Each number is 128 + 24 x the weight over its row's rms, rounded and kept within 0 to 255. Layers, rows and columns count from 0. Numbers have three digits each. The size before them is the row's rms in percent of the matrix's.

# layer 4 MLP gate, 320x128, rms 0.205, rows 240-290, columns 0-127
096:160147096194134108130148139090116176199127120109129115101126082152109140132125131123157177109150128124131164133111069153123165151138140116128136138148117143124131110159180141140127121140109135146148078102171094146099115140143102165110164175139136110088143122138140114126110164104114117142120159116123113153139100128159106085115153115151111118094118136118126109113127102106137122133182
095:141088152117139108126127098136123106071139129099088131165164140131139172105070133115094109122105116143118155138172134104132157187131150142140098090163146124131138136103163123111089127187078103138134137115127140114126131149103135142114130137126108120096105152141120167106100111108144145144093167149129137094084088134101110120127142128182133102133122106157085149091103104130135128140143
096:118118161135100151126119108184125121147097120140117180141152144153126128155119163148124088139108118112140134131126131117057121131125136083094169129095117170116111083134123131104090101107118116119132124099138123175115133181155163152128108087133101138096110140122096097104144113116135131147105145135137120125125151126123129153104143117150131127166146104157139086185073168095172101130125
104:159075125111129121130108168076135148076139144145069112128142147169134122099128136145155151140121153123124130147126129154171115135150113154125135137116143122095148118082167139111127111102073142091169112128179111128099155076107136104136133157116193125121128088126137075093086111156160119138112113113123106102111169135093127132124115118136121157136102172116133140117122114122138116140116
109:144100108155113163138120149145084114087119156134107146060151159131123125175129154152102117111128112120136103193126136121134125166119115150126136140127121153082124183135105118125142122107149143127099105129162094110114116154126116101169116140150134138131089120113093124119091139112178142148110179166141086106124125134145124114121160127182148108139124121135155134144174131120120107177078
086:109143151163143083094128118155152095156138159117143113125088107069112095156134144166143138125130144104169104128126094120133128112120082137143150138111115126083104100136153153172130182148162144140142096141090120135087142157134142132090148122154136098140123125110162122072180129123132106146155138128190149088124121162156112146141099128147125118141131105077123136118138138138149154137112
088:121133113125090145134128101155061081124083150090105095168079125119138117132129137145148104129121117123136139154115088116132154116121138141126128144116128067157083126119120112104140184104123136156129128079106142135165144126100155101154091098111111134151106140104118109101111145117169144127152170145157135147094157153105167090152135114112165132129128136163149100112122162125154097154112
110:167158124124087121103092169104109093140176082167111159134148143096126129153119128130158086122098178138076172119167133107114134131101118110136141144105140158113111116113124190161154132162134127143142169120136122126111078100108139141137133138062134125122143121129117140086090132141135107140140127108136118116158151127084147137130130107162124106141147105125135103153161099161113146165145
092:123145116131085166200162084120143113157142147123122158118128118137132121169155113138139138128082152111112132117148147175165124166167112122103128133144104128168102107110168152151112106133124080166110099097094126127098156159106130136140130066131151114080156133137140147149137158073093114113111117131154133134101129096108144119150098125129142135116078111144128132111087110129138150148130
089:111095117133153108097127104142138096105102096139130144122117146108094129112099148126128093119122136139114145119136128111117135122147094133100119128115096076113162130135130126146097130144147102124160132173140121141134139139149124143087096101138164145142168119108133080148092093147137157104108148088128159114169153093155096059143135161099128177139111101121179111145155146169148152123066
090:104110151145085156135102106114110138148072161177145079131091093140131085109149101107089132139129149111166113129158107113122129093130135095141132121117125111123138105111131147146084171112124157112132086128136093102113142181151131081127099131126132104101139145115114126146130115101161116134112155171170126156106094132109139090149138148144119142119156137105130149144087178118147141184129
104:160102176167160114086122132132121145125129111133150139108130133102127180125116155118102092167168121120079145104160095129110160112124116125186147164108166173132121168141127089133134132114094124117129132126143121099105148096111120154149130152137123093133157119142144111101097144121105082140121120073110122072115125149126125148132136181107151100117155143095119087123101131102118174126131
100:176162135074121142120102142157109091130162144162074180171136125105107137139119091105143110099122106152149115165129133175118106107121147142120140132096109103163142093112111151128138123102136115135107126158135114103094130125172100149144149116124148096119115084066144139102149137114104130173156126148173097115120141120163106111146114152119106106149143127138176136155141141132121088150152
109:108138192165132187117138120130108119123121108163126154149142115125094101112080144119122136130126095180084140131141095115110085132101130152110118116138150142155169120146081101123115124112128114115140111152140104136113137137113121106169104098134130079128127071145109092093085126132119082147113130067109139132120164157091126171103113096085134138140154137163120120151150133133119122111120
091:113111094138108136131118125110135128094151103134146132171126138109149099131100088114166114162124150128130106117117175124143109125172061097134143083138096129068119104149103118122099155110134117157146141129139135131122139125144131135135116106116173159103154140091129118142124120148165150166105152131158102105111173076083143158122163131109133109088131146096101105145067114156130155101116
093:163120154173140092124145136086153137095077105094136141151128135144140158126095106141131143121151134106090138164138131125125130087130158129136119111116136115127108131170111149101119100121149103146132158156110122193154158158108136136136127119116106150162151087155145072128143151065095128112155098122099118163115138117087114128102124134156123105133170139125098067157131087122133134130097
087:084154178153130145148119135111120101128139151157118173165157137141074094143124112110149123153153121143090123146157116105108127070120080123158094112113128079117134124113136087096111140137141114100145107094148120105138180139141101130094081088106184115104131090159141136083120164117091106120119129118116103133124125107144130136125136136142121148083164118131122099095141133152125160125112
102:110101166186112148111170094124128134116161118124149135147076149155113106172119152118155104085135127138138113128159121118096136148120103134093116154144149126084149119087134115109118122122134137127142126126127113075116129139083124113108139178163139116126118142095136162133153124149147149131133179093064102139121156150107116088119172117131082138150169142126100120130113123159115121187139
095:131130135119083123096148161135148110138154123132081119138102123127138126152122100101103100134121105125133108126110135109168122158199117145107134084113122184163134158126113170129162154117131125156071157156138143120140141107144135096113161099099142132124104139146153117125169140125137138135141131142153140114136139102151077154118131086089169148131125087132145193106112093118129150143072
105:119131116156107128106118134121166138133094113156122104132106161115167087097125130125118141130135107133140136174151109085101117107109114129094138133189151126122144124108127084136163134139141159130097089121130121142132196148127118114157057098132119095118118147142142172108109146144124135139134108154118071178089098195136155160166125124132112110145140124083130125130116148122158108144120
108:132087083146147092140115141133137158135117128132102154143126123115111120142087110095104103111129170083128161186139123145152117147146106124120118137119099135136113110105106134132080097158186106158137127124128120103132083164105117088159091151136117174150118107137163079091140155127141143147174152157126142150110147164132110149134145135154153107098156147157120134151138107137117120182089
098:126124141147114118121122153154091135142087148119148201106149152107112120121129109149121100116144091102151143128157156116158091136151136120139118163095148135134134135111100119132127135119117147190161155112138088128127097154132075126114136177055139097104116132114123157167109100150136131157126131134112152144178132126132140107175104163131110086161143128119144134178157105160104106114136
102:165124138128158156121114142149174152129120108107143136115133137148167142163118141145132157130114111118139076137206125137127134138152135133134167134133151149141127112188116181122110109105139142100141106138121146131095136159110184168108134141097168126122107120143136116125118129123161107131166149132110199120113126150161127119146151092160148172152103154167131171168145144141145143114164
091:157140141174136107129147151106150144119092137103141115127163177167123110139120130140135142126124086111118173136138100135180110182100136155134125141138121157142135109117117139134167111116100091113132122116151132203122117140106094112137148145088133158125139136175152120138108123174099104117129115182153128098135109079131092134129173139138081151111113110111085113145113148150139107162157
107:164057141139151118142107184100163131142087149126123167123134120105116136117131121151132165127145128135121170192100124114170101154127080125148112167144138091161158174155073139159105169130121124115122106129143118100123124096153109097131113170132120144161108143118116118123120117156123146125141169079109100120132157118123126150128142165136151112140130142165129158131090154149113120101125
086:109125128140163113108151170121135138128110132101154129149100135117135181147123125159104128104169132167094151092157151117106095114176154131122134109178111139129126144145131124116108138100109111120139098168145103118136113158115125154136143103125120119148120088098096166129183161151156187119117170119146131194146133178136147127104112144124138121092146143105097126124133070133128161143167
106:130163101171155150058132136138135155168142152146151099130133101118125105170185119119139127126102075170130094171098157110131177090128147120125125121074135133122151122142147110153144139124125133105154119131164127151126128114152108164147162122083168128136100145154147115135127134153155145175132189126155138109089129149087122161092133130141125121119135122143122121138122155117141087137115
097:125132101166110102143140133159157097140154129124162139138125131159161147103123120091155100135136149169132182129120101106133127109132118162061130121159165118126123169082129109120102118120108104095168162120166128121143151143100110156142152127174167155117120142125154129121167091153123130087100124144192081130116140155144158132145135137128147120103144155116117131099107093130101126171095
105:108106120096131131137169138089160109118149141092153151105095095141145135120112130116098103125124098107084123181160125147110098132080157117164125133108159078142151099100133099182144161111088148130106123155137117114092147101101119108129120119160141120110127107115108098133121109121116081134160155138109114137142159078149141127195151162104174123150144154103136145141131121142159111133125
100:089151151162155139146130145106133133134148148108127153129088121150127146103117132125137094180146170164131126163134134111132112116110104109112138113131090102091131125121134094122113122106123180172113156144118084108146172146137118101177141097154119120128101183118153121117154115115122173151152196137134123130135149100127114129120167162143182125156123081119157148138101125089105111167138
094:143140117140119160161144127111192118138153131136124120090164107156131142103144183111126118133159124138142116163114119121116143129124126135112101132091093137120130171130181167127125113114107137143133088122114142186137153139170178140102148179107070110137115178110136104117126102105127158122102148127131142136106122130144097173170126117113113095156105131132114158172085090126141154108118
096:100130115169102087154116179115142157164093152116151110113123127088136121136170146120124106155150146107190165153144129081110113141126161182122138127153137117111084118169128121116120120142118124126108165133136140125130128120122093147111165127166135158161103100102153118135160137129180138168143094121133088090118132144125112122185149105149124145145149084135143113139108101140164165120117
094:140140114145116098134132137124160133103110113129135096173105118124121075151149109088173108147171174128138159153125136140133137122167151128143091113147119100137114139149167138131149122097142129161156117074129131124091126110162116127104111132138143152137111120163125110136181150117127138130142142137100166146107124093145119196124168130180156146144109112111147121128121166184128126179181
109:157158126129164107108138113081147175134139144136114102141121116125174130139119149138152118075088116102133183129155104133127114163101157195115127110140116117116129146160138141088069104139153095143155141097104130116131171135177137144119147095136098109139061149120147125105142149126128148118140115134083163123107117126159097155143111117115138099143138129147108166147162147133127120094147
110:090172146154094133126099129118157138179120149106123151128104197119138138113122104163126101159150109135106149111121111127125134120141131175167097176158114109151133095150158146101109134147144112081162090130146093120124140150142088137153132086122148075179142115090165152146150142173116137131128166166153153152135126121160135135123146131128109115147108136164144113127144108113121138170119
101:102136131153121114111145149141113174144114121121126106194175140107129129052150130139135144161191162098138113147146107132144167100108142141165153152149126125107104108138145105134131115122113120134154123116170118123136138133148116098184128147139142094157124147124146178143147121118140129128173131120152093180122138142115158123096140130107124115111152137163064175138116138151132102152093
093:132133169140150113139127119150137109114143167152119161129166128132179163095134163111151119115104144119168120118118122127110120150143154151093117125098130155145129122133132130114094133173155146094109100151129150111164119146090146115208142125156143086175171116157097082153132160096107115154111091118164136103101146089144132140103106159112112138128168145138085108126120161119111121158127
091:117152138157148103118139077156126126143106165157116101118170127166120087114076122101123139102150100101127129152121092123125084112112114131136113147137165126134107121133140174073130171083138185126142135125115137138112150140142093089149127099082130118138146128108126081134146098122088157098119146165143150127152128084117116145108122092148097150137097113103139097151110165104103111154149
097:137129104132096136134098118156108168144109115166149107177122136116139127114160142108118120135127085145172093123138117133128092116128177083143103104103174097132122111085057118176159106110101121115142135123149144134127156148118123108138093135069142099127148141119149127119140158142093157110099127131140079134092118170122097128130127161111117117139138101104156138151103070140133103148135
100:117161142133098115081123128074176163107125143158178109155145117150107104168086133105147158123123165099124163126139104115159128167110128128134166150132126108160138143144141153110160111138151140115125140141109142118161133127119111148185157111092118063153143090173085110119112080138096117169095144123142124124110173101099128156173118104127122123125109110130133137136119136118112109117124
109:161120169139137120115098143135139177120145153107161102123084151116149147089123140105155139158156128159144181157094142094131156122146142131116116148100120159150148190101128132112106114147143136153126127117122161106136159067106161166115137110139121101155117117102077106155114153087109133165149159113141110113102159147143119109107144154127169096124155114153144135135167111144134109172131
098:089145108131120086126077136118145136116157108094144169133100173146097147081144129109173140148150148125107132102137122125121084164111161132141070167109149101136163143075173165100151109151124117107128098121128111101116157121153132141139153102142152123125129136082134096142123128129117147154117107111088118133101127137113161144092173140130141093124160075117092132132125122137128163144160
104:148143109149101115154130100121179127149144088139156147099145132159114139101166129186137116115089164143098139162126152131118141126120135152134120145141097201124134114136176106122131108123116084109112080143159115112146174151150107165162090157108157115116143094116103143133101115134111118118136143088157120156114097133106145151174127140138151081119164118152148130118117156170126137146153
109:168158150084105108145154088109138120168103153137155140102131116144116153126116137150114082152144138123125115145129107136129101114108119159134083131123159148099145187122133135129126149122095145142125110153142109102184154139125139137149140137099151078126090111130116141127129100099063161125107161102168114125137164129145142123105134072106094153133170132144150114165136141147136101148190
096:153074116138121116135105141146090153094138155156114110107143155157142090143102102137142112059105119144118108126137080126118167115114106116156107174081127102099136117103108125131165104124151137094115118122138106125117141152124122150166114134097102144096146139139130099104114138148144135170148113135156116157109083135108107160104092116154137160118181130100134078137129162126131186157115
091:160147156090120141146153143137133172144119092128163106122152135130103068158121080143124157108140115154106141100173137090115108105099111128123105121099156117100124158114111131109173138125148081139152130083117111075119154106149133100111111106085129103133160109092155147101158105136132121143140148124090144161111167156082095137139128110160133152084120148162116154139128134117135116145162
107:124119135113135138153125103128144134141140124121132130118140180094125163107127155102107094127134146141160115180094116134100141115152152106145165149172135154118121160117106121196145174143109119125136104135124133067190112114144118127153128166139091103146106134137179148113079099122141105144102123144122131145098146163143088128173123131130132144124170093140115134132113194119086123126145
095:149101127140142151135085116139136111135100134129139153134119156135162109134135150120114125086129157138107118081154162151173144157171099151121053155101138109147132112111116163109135096139160122119116158153130191104067093094124136078166123087161162097154105157133115131139106169149113115133168105108148159105131117167130170125130109133115126123139139135150113140135146136155123127122127
104:143159106115083112130121128087160159140125109135117135128117170133116131107127118169143134105165166113122143142152138127161143138112118120140137150154138087119079130133137078133127143130128163141150143154079139129129095102100162140187101138143128064173128108131116130116144103138090105119164073119147152142108150163121107128142192145145125092083140119107126135124114139159188125139139
095:130100130093156116143145140146118131126135109127154108109113138157164144140134142087094180150180148102133143134090107123128134126119134138115119095145156198159148115123138099154124091089159079162142157181162089122110128094132169135140149131132116124130149145150104134147183144158114122162107126150098110099132116160106117120132123164127180151180127119153090129130109140149122140156141
116:080127102098104154125163143145135128166119107104103108151116117155145119152133139134111157110142141101099139166144099139134132133089183151093125076130159187136093132137126157120116102154158136135137154089121147167138107136119134132118134113132168073124153089146191125151166128141151152128116165144117098187129123163118128140159128128184116139131146143112105111130149143108139110108103